{"n_layer": 11, "n_head": 10, "n_kv_head": 10, "d_mlp": 1280, "lr_head": 0.0103, "decay_shape": "pow", "final_lr_fraction": 0.0}
Each number is 500 + 25 x the weight over its row's rms, rounded and kept within 0 to 999. Layers, rows and columns count from 0. Numbers have three digits each. The size before them is the row's rms in percent of the matrix's.

# v: layer 3 attention value, 320x320, rms 0.0562, rows 279-319, columns 80-159
# o: layer 3 attention output (transposed), 320x320, rms 0.0727, rows 279-319, columns 80-159
# q: layer 3 attention query, 320x320, rms 0.0695, rows 288-319, columns 80-159
# k: layer 3 attention key, 320x320, rms 0.0685, rows 288-319, columns 80-159
# up: layer 3 MLP up, 1280x320, rms 0.0775, rows 0-8, columns 80-159
# down: layer 3 MLP down (transposed), 1280x320, rms 0.0743, rows 0-7, columns 80-159
v279 101:494515541516457542525508479510532542496551484507518459494479508538494491495502534463554474493492508502499485465461532485489505486521519464547496529528537505482494489455504467462458523536515467488473502470510496483527474535480505493502448493
o279 103:538466515493498484525498493524502491480475502505478526525487504460501500520518512495477488499497494477509474479502471448521494531491484502519521532474486502501483488511487544486525480479473513514491484532480520507464523457462507504467523513
v280 110:509468528537512514542459425513526522496445492494500490512514520490501500469537531447512508493511531518482496465530533551507512490480459495491489488561503491452497508478523456476519495458483506488536547534486476466503518519526492522465493511
o280 106:468452504491488503502528523528499495499520527447504452494483487475496533513464492507502499524470491520555520506465498488476509490571484529497520493475502505498503493528485513492531531520506514501480447458543529537475499534468519516494520504
v281 107:490499510497505486454530489493506450504516495503466488474448544456469506491539486492472499481479477451452460472498511523524524504525481501476489490514519493496507502516491550468489468504484446505542553529472468511518550476510534517518474468
o281 107:535486502504499545539536476507533490484495561501494481497502442484542541495480482476499490505471504499513499534501516495460502514513508504517519494528509508543519510477534504510503516508521517458452478513498471501453478549503490467527444506
v282 109:509476496461501522504496499510496497502489544526529524490543476509502517510512515512523516514468492491563487513524527510497523513446496492492521500497494498517496486495469485531504459494542528483530557441481540491526520528465538508508486512
o282 105:504493501557473535530510496516498503474503502514474472498496501499521513512486499509476512492553508508471515482487490485515542510536535538509482465496501516476558476478517505504503548497500490511481484470478467535481499523532501503542464481
v283 110:509538453551525508502488508517502481473526502523524455481483454463445518496507470506464494504498487485458523458507521525482550510495490456521508536472515481514529486516503493541527543470530529505508456515520464474548459517487501505529498487
o283 112:491451514509500493528530494523515471507516483494498529502490576542507514493542493526485474469517514496517490515533474486486443516496492537458539493485539545500483507463435520464458468525529481462520520486464504526442537477500497473463516493
v284 120:529520483515465495508496520468489530481562508498494522505494506550490493525505491477526458540498476531506549472491498532479504523449488502491531482507479494484467533528499488506477475495514519517485508515497518508491533528505502510529501464
o284 115:477444510481490549510527518543517522502459464522512502514445521483535468528473514527480508482525497427486472535552484514485501509494541524529523499544505476489488464485509494539540511505491491506490531489518546488439491487507502465482503496
v285 116:450465504495488456521524522501492520513499492458446505523491508573491501517485512453448494526496560495540515442489510494533540474484487473493522486496535465508456525496506485471529513461460476520487468459465500503514470499494477501489493502
o285 116:484549474539490476484508509490501488497506497506499509537471471491519472512501475521526457459507514514480530493532475482482512497487538496498531498526469552511490426526532489491520529548490521490504519529482549485487519535490486469504474479
v286 107:541517527528512480523495516465521466528499541518490480472512514489496486476526515524514509526491500477511470497505499469511530488495488499492553545507484508491506483492526553482506512478510484523518467491536420473487530495495476537501549502
o286 112:504450495519472488477536485485486492477497499491486540497504491523535496502493514480497470482485527496495490496481462486529492549484499519506518474464474484556552512465488474515498489523462457523471490502507503549513479472481499462487490509
v287 107:484526522469507483475509494493537517493515484453498501487489516482500546491499467532518521505457532500503529495528518488534479501439506505519504506500540485538517515502511494555492501467589471489494515511482493490524539522517528501537515517
o287 107:519517508495528534516503517510479488516517485527507539518525491494486491486504544497485494493535485478506455485482459502487486485456499499487552508484500482446470532474491443543464501484484555521510524496541532519487495492503494461488531500
q288 102:515491520513500459516498501558512478492491504466541512547496489499522531529489511502470493498499560525483488447480484492491491508518499499544461483491497444478502467500441501508491454495532505475526502477518469510518525512527525505522467498
k288 093:503503497454519488446482548501510513512539501463494480447492482536513477484525483479460514515498503493512478531517512513529481488468485524490529530506522531489520528461512515545474509526557478500511527503493533448470469514496442478491515463
q289 095:507491511505527519451495529500517509450484536493481514498442497452459511494506523500447504532507485517488502526488480483478497495486492476496512500493540505501498475527512489541453453465485468510516476533472537465492481497505520506536522470
k289 098:529506492527479522539507485488484471481480522533464495558507514490537500537463493506504478460502466490493520478474495509490499488484491524482470498463490519496457504481520523496509493518549483526492516490512463526459518444513537529531481519
q290 083:491515499500517518472493479479489538491508520539485500497513495468488498508492479531499528501499495540503498517462510489520516489476487500467526507522535494540517513476538497497471506455483480531499535504471516446488500490520537474524492503
k290 098:498527518507497485506523517527478514486487545475470464515495510490561500568474470515517455518484444496557503459467488494497538528527475466450497485514499493531481463519458484491516478526539476493482504500490500532531519476489466534538490523
q291 083:508520498497493501533490486449513469468544437451533473514505486481503498516485517511517486459460475512551498507485526548498536493476473493485510469515500471441458491545506539510504499517478471466509477535529490497512466474493538491499509510
k291 082:490479503522541492580487526491549489426492504507487540500479516488520487471496414487525467476500504429503507517488489503514495523552482495515490519515510519512473543495493463548510496454560546474463494488520503508497534521500484498506443530
q292 090:490544547451513494502521503525560508481494505510553501524505518542489447481499488473486504516471525466489500527503477457480471551497486494533493484460516514478487503470501477527508470502517538481485489481469475510500488491503507526471457486
k292 109:520509493502484503532484475515514508485514513524461519480491534517522474507475473447525529482531518480537505520495478481510506526519490493515449488525528500503518486482493487464501462490533508506506473496526449483483504499527497488489501501
q293 105:464482516456550513517526493511525519495520480509467492493505508528490497484447471538466510489534500488464509522508486470570456503559495497472500517536495502503485487494417502491492494481495519504511515487492465489468496478478490438486509485
k293 110:493499546501474516477509529451537517455507523508519492512502511503497528514482502506517507498499502462459481472471503526477513513532504454492502490508525467515503484547475536471508506506487519490507486468500491530507500477523496533499491508
q294 104:527490529520487500482489523505500494525496513510521483504479489503507477519503488555507463491504483481500550490524529481470558473514486551478522463526433530461509477485466500499483567502505509533515542474528511500510468477510479483470451525
k294 096:487505496473501499481507517515496449517495497506485510570536472527512528532502469520483496512500491469507483515492501512552516445489499497461526525520487472515526501540497500516492488490494485528527474491468481499534526474523507516538491494
q295 108:496478523520515478530483497518465531461489529488532530473536486482523481526478525508462478510465480519492475509455542498531510505553505537474474537491487578483480485467558477486468521505486517500480468524491509537510485515487492520557536479
k295 105:486498516503500522520483480517485493516499471455501488485503495489437496523532530507473501491547486524483470565523473480493519512450487516452441476539480512477480514489439495502504545473495447471497505501504531498503504458533520477499477519
q296 084:513484494481537464443542490508529509508495496456524502504485467483438485455476498519492509482533475549505450506429516479457496493495490499536477443503503524537501510509485519537469462512510534495485535560507494491478489489494529474498546461
k296 087:459504479505536512496500535524505503492553469498524529513493458552482498519552474517557524514471542474487524549509544512517497502511499475473522529515500444456499510515501518520499516515504489494473502491498457474509488518516451498483479515
q297 086:517498529532564534515525501459527491488508492484477500519465503516503518480543467501523520507474491523480561477521494451492514457529502488494479531510486537499468465503513534474501460476483481462523494513496541520508494493503513493520488514
k297 099:499497503443461497462503492462469506481503529473488510487490514534512493502490496488447504505516505457526492506453483551486528495449502501489523504520508470545504489493487515497530490463495505511493497475506492473509489502477517469512502499
q298 084:471490533487526520487484493483509507537513477499496462507498514485516519533466517489559485496514476519501501510532497530482496538506473489501535502498519509497451521523540506483495538515467475484530531509520500466499481497448555484455474537
k298 086:473461495504500471481470528515482512500562558500502535480498481515493486519487503513457491517490515467458448478515510495520505453522486490485491479498488512503482526530493482467482483467556509470538508484479448504524551487522475459481492488
q299 093:518520470485508503555510532519513511512478451478536459524514457516524467464483539487499508490446542479504474519506497457524479534507507503525468480502514495494508513486480476480483477466504502503506477501511450478541498502461458493446505472
k299 092:495459509485504506498486490500514491488511504524504510475522471451461535527485491465466475535495526504428474470526494498517525472495479484495520460474512526521485533506500508490453511510462493497506498465518461505505481512496518442490497473
q300 119:520499510518523478502507510465480489509492511497522527462497550490509492519527500469515488506510500465538502493502471483490488521520485467494515484487503498463492513516510537535580524528522506501445518499511470518463525507496526548515486548
k300 108:529512507482496476476525507462499485499488502484472503479490460495547503538494491492472480494474517528548530494483518486471521490492462540458498512509515502462476441512485472549511495484509484506473489525501499472524559517503518522503488500
q301 108:496484496499487512538515472502522467519469505481490542471497537488527527521487537519510481478470484507504553514495552505486507488471443505507475488496542489484484476541515472513544539503505467505505476511509551485462533498488481548531441506
k301 105:512519485493519482517509471467508453498510461473483515530513526488515485508493551458463523495511476515500505508486467499498537517506546509522492474488507519494479449523483519482508486457477491502467479522507532514520518456474503489511490495
q302 106:486504479478475468504457499532482468499481465475504497492489498503506509505525551501471473466467476519545508479484486560487490438497532438474513487547438507493514499514504477516451468527468510533507518496531498499517461476491487468490536532
k302 102:491508536525486537520521533473485494431492506519568488528487496540538505504527513488479493494506471474520516514485533550516488498500526509515532498491515463457496498505513472492522538487506485534447547555481498547506541493506468503533501542
q303 107:501477481518537514447529470510507467482495536513483521501522517527485544500488530523507498491495519509489540491531521500480535465480523504491545466544509479505474467519519561510502495507494457497483512542484517506513507512509503504511474503
k303 106:521504503521523518529469487453494470461466503460498537502474478479478506501494478464499533473531499520510485463450477471508483521515488525513518531505510492499469497478483480530498474507508517470509507452499522517521538538511497477518514483
q304 109:485547506502487516484508465450516514534526505506460479490471498498502513482532518494514475502468535506490523509502456510522470495519503510463531490470553507480495467499509478513487504465500502509487503476504510515531517520452513495485488469
k304 103:545465512491530533483519491493511460518536518505540522501534514483547529508483511479526465530451448500487490471483482497522489474502505485472495454488509526484493502537474506491509534494521489515500507489466548481469546493497476502530539506
q305 112:487525566520517487550448517491558514481504587513496509469510491498509477485476479490518468483509498481522478495472540511497511445497507493507497459510508473492502482504533535486505549464561484463502504492464481488533485458518502537510491496
k305 106:566502534483488527516538464508511531509526492503482496516516516469549513487494488490506496462487462523496492516512434525534525483452524495529471515509452499525494507514443512503523504532480484523505468518507441525506514490527476471495518519
q306 100:472460524476552533430506449474477476460521549501472506432541515472501491504459506478507470511481469517466478497544477475500516508509491500509480468467507498517498542499452476482486484494481534563578463472457503466457464469508502465520493505
k306 101:526480485440478478493497506441515484473482513483525483491480558496509473486509467467419463491505504481481515460519481498508521456485495524475483522466474507487495496491547499513509499515549476518493499522479493522502494512492505497497501482
q307 103:506459495513510514489508522473509501519514485517570482511514490494551482472527527520486515517514484461451518475473510492466531471501534522511447508468445444478528471534476494521547462494471465498524512497547485525512494469445530500519486521
k307 101:479503496490461506523509518508526543486542456515540538457494514507530465471508535503493509491476478528521487493472539506484450494556510503495468496494514495479500496497504478505502511538507494505495490475513480489477495484471544452490484553
q308 106:471532532473495482471518481535502517517498448445499493525508466502518511500513451503541520488519483515477568523512501581495476478498510469478493536516518500486537465502492524483519533527492512520535468456514469493486522503513514559501511492
k308 108:519495503482505484465480483484484455530498496544473538501509514539494453500491485510498511511476518480518493453493497454506485470501529510431478465431524503481486504480494505487484492487530480504476504491528470534461538481499513494473499513
q309 110:494472500484508489501517500519502455541508531466506491495470441492531506497510516457484509516490462479520515504505503485526491555445536499489473486547479515530510496466510530474513507499494536512487508540511508464475531507483471511519517499
k309 104:487467484491441528474539558520520495501429456498513548493483478502449483449497494524503524514509537504496519496507529510463494507502473500516449495473532532481519478459537494505513485491490487492470499535527457512488493506476493494486524471
q310 104:536497542505510476490454459508485497455476504513512507537494469491514490560500512486518487488441500477503483500501495490533469472492531517500460482487516504504480452497490530507518541469505555507519487515534433530536480511463479476512512541
k310 105:476484515481488500511483528514502501493528493494450500494562490522507481508532486522509527517502505488441486557522492539508518471504500496516456487471500507492465515504530487504466496543519479534504511481454492552484473508500516511517518509
q311 106:485505528533489512479460501485483458562512505498470523492459481470483475499523461509494492454496507486506498490488503521511473506517454518479520512522491517505507473517471503458554467498476494546467528481470475517533525515459536528509482514
k311 098:572507512448522557455567487483507487505492524507496510504522477508492495474502528521494475513504479496459491529487517480463466513491481440512514443519515472497467525519556528457488510495519553464498501484536472476479487505513522479496515517
q312 108:502503486501522502510469507498527494455470482506559526504445530507518512489532482494451482531490515470491479471542494525480535474519509496529495490545492502546490529509503517511549513474517503489503529429505517527498526506502492521473471486
k312 105:517505517501537568519462467482492450501509485489483474499461458511567506497536516545505499498486494488550493487463442471445518501507493503478500497495506465495521447490463495487472463573543494476476478466492478556479447490513545523530506528
q313 113:532515497476494493485509480507460521498526507518531498521459494477469449467504526493494511472496500506531481536523483506522510514495494471481530498530506474506481475521504541496508516506475503491517498484514519534504480523506501509494497497
k313 100:467521484491481466515538474510453497487510487494491495508465480549532497417511506526449455448523479479520467510471508488498504553513526498463447538457497504538502505493507511523482532480511470503473500525469507483495517504523511489494497514
q314 110:505475527480461507495539541511532506501457513528477476478487536491490500500490546495494534479448506527499472484491506456536483507523497463532468483500494496460520448488531540509498510458502489475456503511489474493485499524490516518499472493
k314 108:494518487514478529479515546530472457536474485483529483466511526549521468512473486489509461506492527505480537502444499471498535527524466497503548467493564533512508485519492476504481506553521511513497491478498532494490478521458523517468518519
q315 106:509523539563462525485483494511508436494494480521487520511465495479557512531528499536500498522480545460492499509473478498453496454524481576483538509526464524545506507508509497491472479516466476495486525483479494511495518526472495544482517473
k315 102:545524498476516485473514448501523543515471547531491502495513513514465545517517471507511466536503528486502516483511515504547516487507455524509492514472498462459512467420486530449495539465486487495497526537530522481506495482543492505486488463
q316 107:510477492498493478490506513470511480480472495528535512507479533484483512547496527492521518514525471528546489506489482505484467488451489505455471541497493494464448507502487492479533487475509536481499447497487500489471532469525539546482506521
k316 104:509528485466498499470496535452507502517520516494498458490492490480493494514541543515474536461500495543538509507509529476482518506477517527513528441503515483536486498490483496506478505463466460521509533522479501483523471508517511529477479481
q317 106:477520492492502491487489497479483526492483489519508536525494467554520524452511503522545515494448507508469486460489512506521459480478494533504490480470500507534527482498476535492480481484502510500515524549504527484519462492489531499446482531
k317 113:486518486527470480496498464485514500468519493544441499532446452480518515471544442519492518494507526481484503531525470548530527462518504519511490511509518510516498520513467499483453486495518541517494529460537520500539494474484494489473506504
q318 106:516481514481481522520498467473489504508541489506520506503526510490546509529512519464474475510530520523514510466532489446544534487507492540479464508528493485495500483503496519542514506482502475525526497482506509467487541491544471475511501467
k318 110:485514483485502494460534517519525511563469472456463514492541550474498486515463496476498522522527505497444491501539486501546457516527472513478499469494536473520490521463524496479479506471526504500478544510481513495500534499519530498507439456
q319 103:513488465534485497478530484538526463515455514497534554524539489473519528481523555474502493518470443505491481481470474508534511488499497479501506471485505467505504518497561500488509479527465462497477484456528489493509521416479521479522566519
k319 104:505521514510447493472530502503527533518459535491518489487517538525488511467524506497459470488479536536512516477545514507513431467476492461502526533502506540471506545491472493478475483520507549475491489486496493490473493521475495537468487471
v288 094:490551498470531525540504519484440460487472492515472485516508541458471538510571500479503472469500535539506473456498509520459500501509493493524497485505490511504495528458495472508519489512538495510529475509524494511506568531505490518460467528
o288 100:512513555514515552500495483515502510508524450515514466531450449486533507523434502485467519551488497458523512480514498506514489533459495532500508504585515494518494487472462500483467476507481515456489512527502496479508445497504497469518512494
v289 095:501462486534547537488509471500488484528536498478533469534468480506526564490503490503518489523501499488485534464477461476528496528521461500483498492474471476544528445469505525522452456512498507512513524504477495466476494507477527494464524511
o289 089:542480484477496456540576554475502499485457525490530474509508488532517511458494534467514454499529476507512470525515464470485531547469536467509485482465468475475523514478529508479505487493525532505495489507504492528458478471456498485500523557
v290 090:458506464526497479479500464465515513472472533480528473505484481461503484516492501491540537516490547535508494528490508526506475512508477513532465502515499504516483491520440518523496520495512496520536460506547534555473505501473496532503528520
o290 091:550558482503512506533535553492465519487502491525507546497488474488497484469469531472500529459483515457504487499519476529504512503502477525539543510491492522477489515511517539473493490540502482489475478496479467478552501533490516502504546516
v291 095:493497532459472499490539427497480536510535454514515467505495498498517513501499495528537492545456497531506496516486501487521510507559507501501501466543513505508507507478508445452455477495504460519502502460511522525503472494502550567519495473
o291 101:504525498526488496503529467464515521481486504521489532477467506506500527491531469550519491492533531524472502555494492466483519512529488509527518503463519530508493493499458504520542523499499479483432504492481511528509529495484514507493536505
v292 092:519539491547504490528475560483462482481511533531503510508513542515530489500523508477497477438482513478474507466489509526504528497527476510472513500481521490489482553505518528530518490495535526483510485506502462512528520478470499502480495482
o292 097:503484474511510477478477479477490497482479536455503511500513485471492545532451539504469519553517503472489462493536487513501517482482551478509477474500470502514522490524481494457478505487495504544529495510480509477438490507495520525497543509
v293 097:468507497493497518487469474481519467501513490496484522480525537450521487532531500540518460491510499503537502539514490515462477503468460486444485505568468503477522495481501521484488509499481511490528504531516523524522462497520452491530437540
o293 104:527504531523502542532508508512534519505474509509508445560485494473547485526488529539519502497449470482511489514479493474509461482495524477496523504479503518509435515528496547539527458482467501481489479498482501481535543493499523491473485500
v294 093:480532479518549489523492505496470493524504524493463484469506495517518532536507526474449499510499508507520547463498522517464508561453480559444535490474484486503483494520461497493516513499480493496511549565486510446461525488544472484475506523
o294 088:514447507489513474504509514488505509505491435433498488518516492514507526492504523492481521491540459494484534525515524506431515501509513484475507483515511501475510503504538576503530468536495497532451479431555492508499461531480500471499508501
v295 089:467482509494488508517508535477507481500513512492427495526552485450479526538503466520477512506519476471476490549538526492529500499491466488526514479530480457511506505573502503501462465454483525492512521472500492514479503485456490463503500494
o295 091:477504455542531533507476478549520515519465459505497478487472500457491510473463502514468489480496555477504505505525457529498477477505532489479489503492472517536480508462501482469493532519513546505491490481459490502512541473514486522531518472
v296 096:517548486489470524471501531523468519504485486521495466534483507475539509498483464512453525529526516485489567511509515475475513534501497512476514543493478481541494527513536513525529522461483480474514495494524496499474529516513460487460486507
o296 100:507496574504532493531458486466485476462552501506484516483463454535493520503496525511497464533466478482477502496509516550496501452494470508468457516502499533503513511534481511464508458471521485512492488509518516506519457527465504527499478535
v297 089:551463558503528579484516468489479454547501529495512489507509475452509485507492480455485502563436490521487497489508516510504465456473493482486500533503519534490455460508494498538465498523472494506521487534521508494471510490506517510536506474
o297 090:493485452474487494525509510532522524471486510507542492463496524523499560515475531501461496451503513470520491554480506468479483506499534508539517510462497412472520508466485522503504481489535540512528509501508474491530457501561526487502483509
v298 093:489503483481483524527492468484479517511468498490479515495468489468546538463493520519493531524534523562513528574498504526499526487547500520543486495514512528534555537467496477472543489502521519540530474552508499535492547493499516496490502520
o298 091:533495505509499536473498468496515509482513515478492505490537454546474467483525501516473472510463515523485517488495519503476502532487495462512467495496457470501505486533481501504482469540518532518486494463509489488509520517446494501543503538
v299 100:501517498530528504504510497508520555467547436515533514495499504528507528465503460517498531458463535487535505506523557525475499525522485528550511466517451521514545523478487499526492487481488501490468513452489512493523514505494530510487443439
o299 107:508518533511502530492518519477510461504465521501476523511482493538462522497516481487508502499490491500477481485504506498483496500512497509460510436517533448506494500536511502502503502512506497557500482540480479482502489488505458497482548529
v300 090:490546524542491460494487467539511507527519523531476521497499466557463462506480482509482546498468553543506477513474493523481501476485505461540519478526528513496531488485544500526509469472488566498467507478539516521517522524518524526538500478
o300 103:480476500490484494535462520512558535478502523501503473473514507508527536531513480489525480517514508525516481502483539462538486474507480522475407511473500492530508549533510462510514489507510455490489474529464522460490506503544514487502488428
v301 088:495524490529471496472487516521483525475499513519482450495503500500492495508491453477475516510533535478512492536483515546453479521502497503522556511503513488471492522510501503467505535535473528541561521484488536459541549486521524491525494492
o301 091:480491507448481481474510511496474493462505476472453516522452480484529526501477490470524509456477499465467547492478466472469501499538521496487459469496500523463471444491489531548545496503484512479477439474486537516499472523504532509512508519
v302 091:519505520543497449453506496496487527518488465447493506462482474498521503477534499485468525519471505551497530508484489493531496517556498514530502508526524494469481485524502470548532550511507507526441502498522498472517506515532477501534547502
o302 098:483555515460491578501510530492587511473545520484507492496509544537529470510468460539519536420520477465509491505487496526489523448514513482507454459514515496488503512499493497504489504510515519501536519522516495457480498513473496529526487491
v303 086:506545545484470472553496484519469477509519548482527478523526487442537507486506489494469542529498521486503457516492553511532487510530483541463519512485468466495517505491501514481494494474510503472484464478494447497521499443506522509484488531
o303 090:521500504487493504512426481492482491498474474469482522464485503545524481511497525457497484476488505523484495482497500555471524557501486456472508480544464566440504521486454491491495470533503530519518533504530504514469479511492503496504511493
v304 098:501499496481477473509509489490505465527481478488504488497459483534446480508519525504497472540470551529511468511484541512470490453502477469514495504432537516462469509457496501554497482517457506457523555505498505534487521458556488491507486556
o304 098:504540488524509559474503468452459520484489546526472499460504541487511508522501509486469486490480515469472513492526501551525494485516524518477470535531488502531508463501503513480495506516502490503476493524490534465512488524478541497475499428
v305 093:496502465485476540520507552493488470542551529510529554501531500505479473482502463494524486515522531515515486499509501440489496499505490496481531501461504470478480537486499499544525487526513508601495503514505491510514474483555512497505467498
o305 096:504488497511503462511490462501512512512467455472507514522448517494446520514487511505543492507505542492456499513477479496460464495468504536455493499484491521500472512488448516457476498530533458451522497450519506487506509502497500483514505498
v306 090:453490493516535484518494478509485503466502510535517474515471496501503529454496496502492496500501515479471546515510497509490497451508486513518466469488462511522460490477571494470508466511467451490486554518469506486473553462515509513455498526
o306 096:535522481493469481538463485506545503536478527498477523512497505522497465516507495492498498474492518519517457469490502516576531464544523484515517484528544470463489513507471465491490515504524501479468510481554538484485508496494492452508512480
v307 098:470485478504565519490477509487473536513504462455522502512518430505506515504482518471477476436481526491498494542503486487510511457515491493501495502507484510556515500489504556520532517489480485483507487476491505483489485459484493529475504578
o307 102:527495475487509492541508550494546483496483535510508486507477557487451481480511573492499543532529511472487502478513463545496507477520533496534498525523475456500495499530482507483501508475467505539503509512521477582494535504504495494475560488
v308 089:440553496546544482503527476503506542491469506483500428488495497493484433511494503504489496487547491531454479519498526526442492521494528500459523487504484547474524502530497487501476468518520529539480500534520498507519495495486494507473508482
o308 093:510492510490456485537489496497531487550478480513484501484534471504536503508518498544526509508469464500558468485463453429482471463504455511503460537505486481535513509506449516490525526496478507524501511483435510527462532465490482504491508502
v309 093:552460491515503532496479543438503526537539529513544504513499508482511490515535502507469539530480545517492499494490483475491503484482505514491492473519495547514525492527490508496518487492441478477450490491484499486514462496525452479479493470
o309 101:525506527487477496542499472505510522529504525515503504491537526512463494511466532504489505482538497497494468504432514524456533533496494497473503469447531488453552511560490477449504548521534508576478487492496475494505513471491498501530457498
v310 089:464460523498459468524453496514515525557547499492533495531484504483523513502445488510513474511478498509454500504441469465517509492502494515509515539480461512496508562529476479477467456471493507515490515466514498516528515514468492528493508487
o310 095:501460487503504530470563509504517482476483481521475501481498469449483541459497502507463524509508521491528493539478506496498504488499511500488458494492501527496511460501484492516478474526502543470471509484491508525539526468463521506475479500
v311 098:471534473484506512488511515519511522468479524483540487531533496473465493477511497457486498513474512486535492512437483478539500518509468487521522505551462534495518489467486506472503491483547491479486494468503517490529478463478485449568525517
o311 104:519503468539479513485536495456477442523456479513459525509474484530497456497563497516481466506522513514466496496523497489461526498508503513478498535456522532513478491514443485479485494494448478513560517501493497518490440485507513503497508526
v312 094:489519513517519526515477524479471531505487460439461509520493502537507509473537525463492482467492495492485504496532518508514532526466506458454539517546555495517472497436493482528459514501523487508560482523519461496458462528491529541480496504
o312 085:508526493455482491490501523558508522494469527482522425495508534463474523477487505500503518528476469511526463479521547487526509514499510511516498478472462543469501519528505481489516499475467465460490535504455523519512481508478494474471509498
v313 098:498540505467503433517467506481450517498491493513478490466504515552529500532493489537473527486504518519516532502482502482560501510527477537521466471506474486480479502527526514482499527536487475478502501514516496476513543548497487502478479506
o313 098:501487510490498519475514484486512506477485473523460524464486507461516455490510520494504474507513507507484480498491518529473508518507490519490530502510510470533518527493526534486478489527503555484475510524467519515487476501521501532495507497
v314 094:487535499524501494486473516525528447518491513558502498502508489489526481543495486543505507548489500560496481490498473491508520498512527579513473500499475502447558490495487524489500521513509490532476524466524452490534465464507504460517503500
o314 097:508490504513484519515521451452533569510475468536527534516472461475488504455486538495544486476505486432502512512521528482478474515489473447482536565504479546493526487515510516497489492511487517478483489519499520541493501517477447522497469475
v315 092:526481513475516478497519458503514462466519488488520471480512478458478517506521516496556433499512537498481471506484498481528523482527535494502463496506466503536486488480486441490472465497489516502476504490534523472512507504518522522479488511
o315 089:486516499493505488466478501491513535500466517534471516469500529472495506459525515515512532514475469537517494502534491538504537507489471519511458517501486502450486525495528466520515487546483463475499517541454509522465535505474502468508504496
v316 090:489497424447478461507491538492513478472520512502496503492490513491466499456492504464502513526488503510491538473535496576536482494513488481504516499491479502544501502480519517496506497505466518501486487523476513513494525490512499518474497500
o316 101:511497492518503529539465486518549508511493463500516509438523490508557506515547479530498533514529516534491460536495515520550504466504487510506440495488486485488485475488494458525485476501487476478503485469528479523515522489493449494467460463
v317 094:515465466498512488481498499495491460530501458527504518519485473462548493484487526484471470504485457514516529512474528517530479495478504507492532503522510548482509509477529499527510510485487472536530514514490498532505509494487535490460517492
o317 097:520477457465503543491497505506501546498498502494431527500526489519453506494523505478514516492515500520496487467494479479478470522509512496503513531484496490492499497539454472503502525491488489491487489493513491482450487542455519493527458497
v318 092:490479450487516449468439466517502506508513489485485511507470499511510484514530531531476474439523448501516475511498486540452467506471491441489461522531498506507511471513558521486481489472491507460519507551507489500507502498487536486479492481
o318 095:498508533509495495520465562509488526495511480486511505491517494520492522535532505518489534451515500480510495469548519501521527473484487505503498475481524485496498521479485493499551532515508454499525541470502512468473495509529510456479522521
v319 095:505510550520433478562495458502530527519530518526496557509472501511519466488505515539503499502528478492528474505523533536466517471558491471483522539493507512485494509543507504525503498494537485540479522536493492519504499486540487505536468532
o319 097:515554511533516469483520491449493495479517430530517474503487505538511516525488479487504496522504538477443547511504506516506494474486478522492518501488474523485500491496507514485474516508520502490507506476497525528514522514536512502474438495
up0 096:455500526515528464498438485559483494492527462531497496497476463508469521491483529463534548524446501482522537499503529489522514478492512497510486524495460492500486466440528448484504529447492475518468504462485460473500504504544518503510488484
down0 095:496525551476497506472492543531481480515479534533469458530490511482521447538502511527482511473521473546466515469531533485434485510484547506518524495551545538504516508483526458491531497477487497493534487494504494517434468482500532486516474473
up1 101:490492462504508510496510516488498511494528529467529524500479510501445513467457550499493478536484475508537505499541538484443452473479507486459459483488482496522543460531482493497539480494507451434494499507527510507501473516470525478498484517
down1 104:472543478509460459523544488548441497477528464549537469481487512510484460517505483518456482474468550506488503480510498544507503502450523491506440480500495512492522496486506457533529519489496532530491518543496518496482496479541537520537514525
up2 103:508526470482469522545473523502511502492508513510508511447511506535479518532487504520506497476505499480509486471467553503551488458515543514529499461485522495460499456522529515554474525531521506530510541480479504505500517484508467491553526553
down2 103:520521483489506478528474528465472539512487490480494521494544533492522499476499476506543463486539477530451481541534504479546529478487504475498479552515521481490532481455488484536533487483463532502505485508530524498466448469494525522510488484
up3 112:525527473503511514490488518525534493512503486499493476512503531564516484449490505500505503514519513487476492481491538504495475474526475510477525522473518516491501522505533488484523463494455496511498506517466439534537502534464507506465540520
down3 103:518499518503464480502476481488486492525494529495551514483518513533530541469496440526523546471505461526501487460553443515471501482505528454491507486527530520516508473496537497510518479487546518449485502497483521490520522495519477525485508514
up4 107:535493513522449504516531531517469475471443525496499483471499475490516483484477521467471469553508508455545522467497533526458480512506475478502516519463496508466498504537491520493523501526490514519528517522419475563465518488488459581498520524
down4 100:507506533555495477467461476461527520541509458516482494525463466485509505509508494546567502511480497469475492481541505499490475485511489464435490507530490530473486487451487492520502493476500482466520533507548482485478482475483505471500485514
up5 120:501488496478474504531514533479521442531485498477483526556542509560462490499504518558503463526498506521500499494503490500556508542540498487548501502464537487513508496508473488494529466486492525532460535526503476514457504474506504525531468513
down5 111:484544494499487509456482487473466474467491536489533525489482492498482475528509556468524451528527482448476485516448494509499481553479506484463515547476472495552493508451535495523464500471522522506571509495528507510510522546514536484469520534
up6 089:536517499500483539551509527494450514533513510491519489504558482483494452523496462487510497526495510497508540496487459487490449521496481469505522492458468482497527496452461543449472529487450522525490557536505529484524513494515476518528490505
down6 092:504515515517517482466490504559525483531510502452482481522498523483529508502505502538506531478475547474502503516524539526513538530496550494482507506505481547497474486552480487501513470531516480472498468501498504536439485519481466519548535533
up7 102:454450494511495483508529481529515487480498477474514480480515527519495490511509496516496511479458504518534508455499448501512465460486532524502470517490507456497500554467510514482500561501518482478549419471508495501480532503478518494505444514
down7 105:454484472529480512498513523537480524505482487485513477470444491431498484533518517535464525502507487484528508510496451455493482530466512463498539502512483555453531501514452521543513515498497551510496497529490548492512504528473484483448523472
up8 096:506513515524483501497536468496470483525539489508494480486555516487555463487560493468514519493496467485488491537495492456494549548480488518526477447480515488446541505498490506460491496520527501521512520459502502516503526487486511447554471467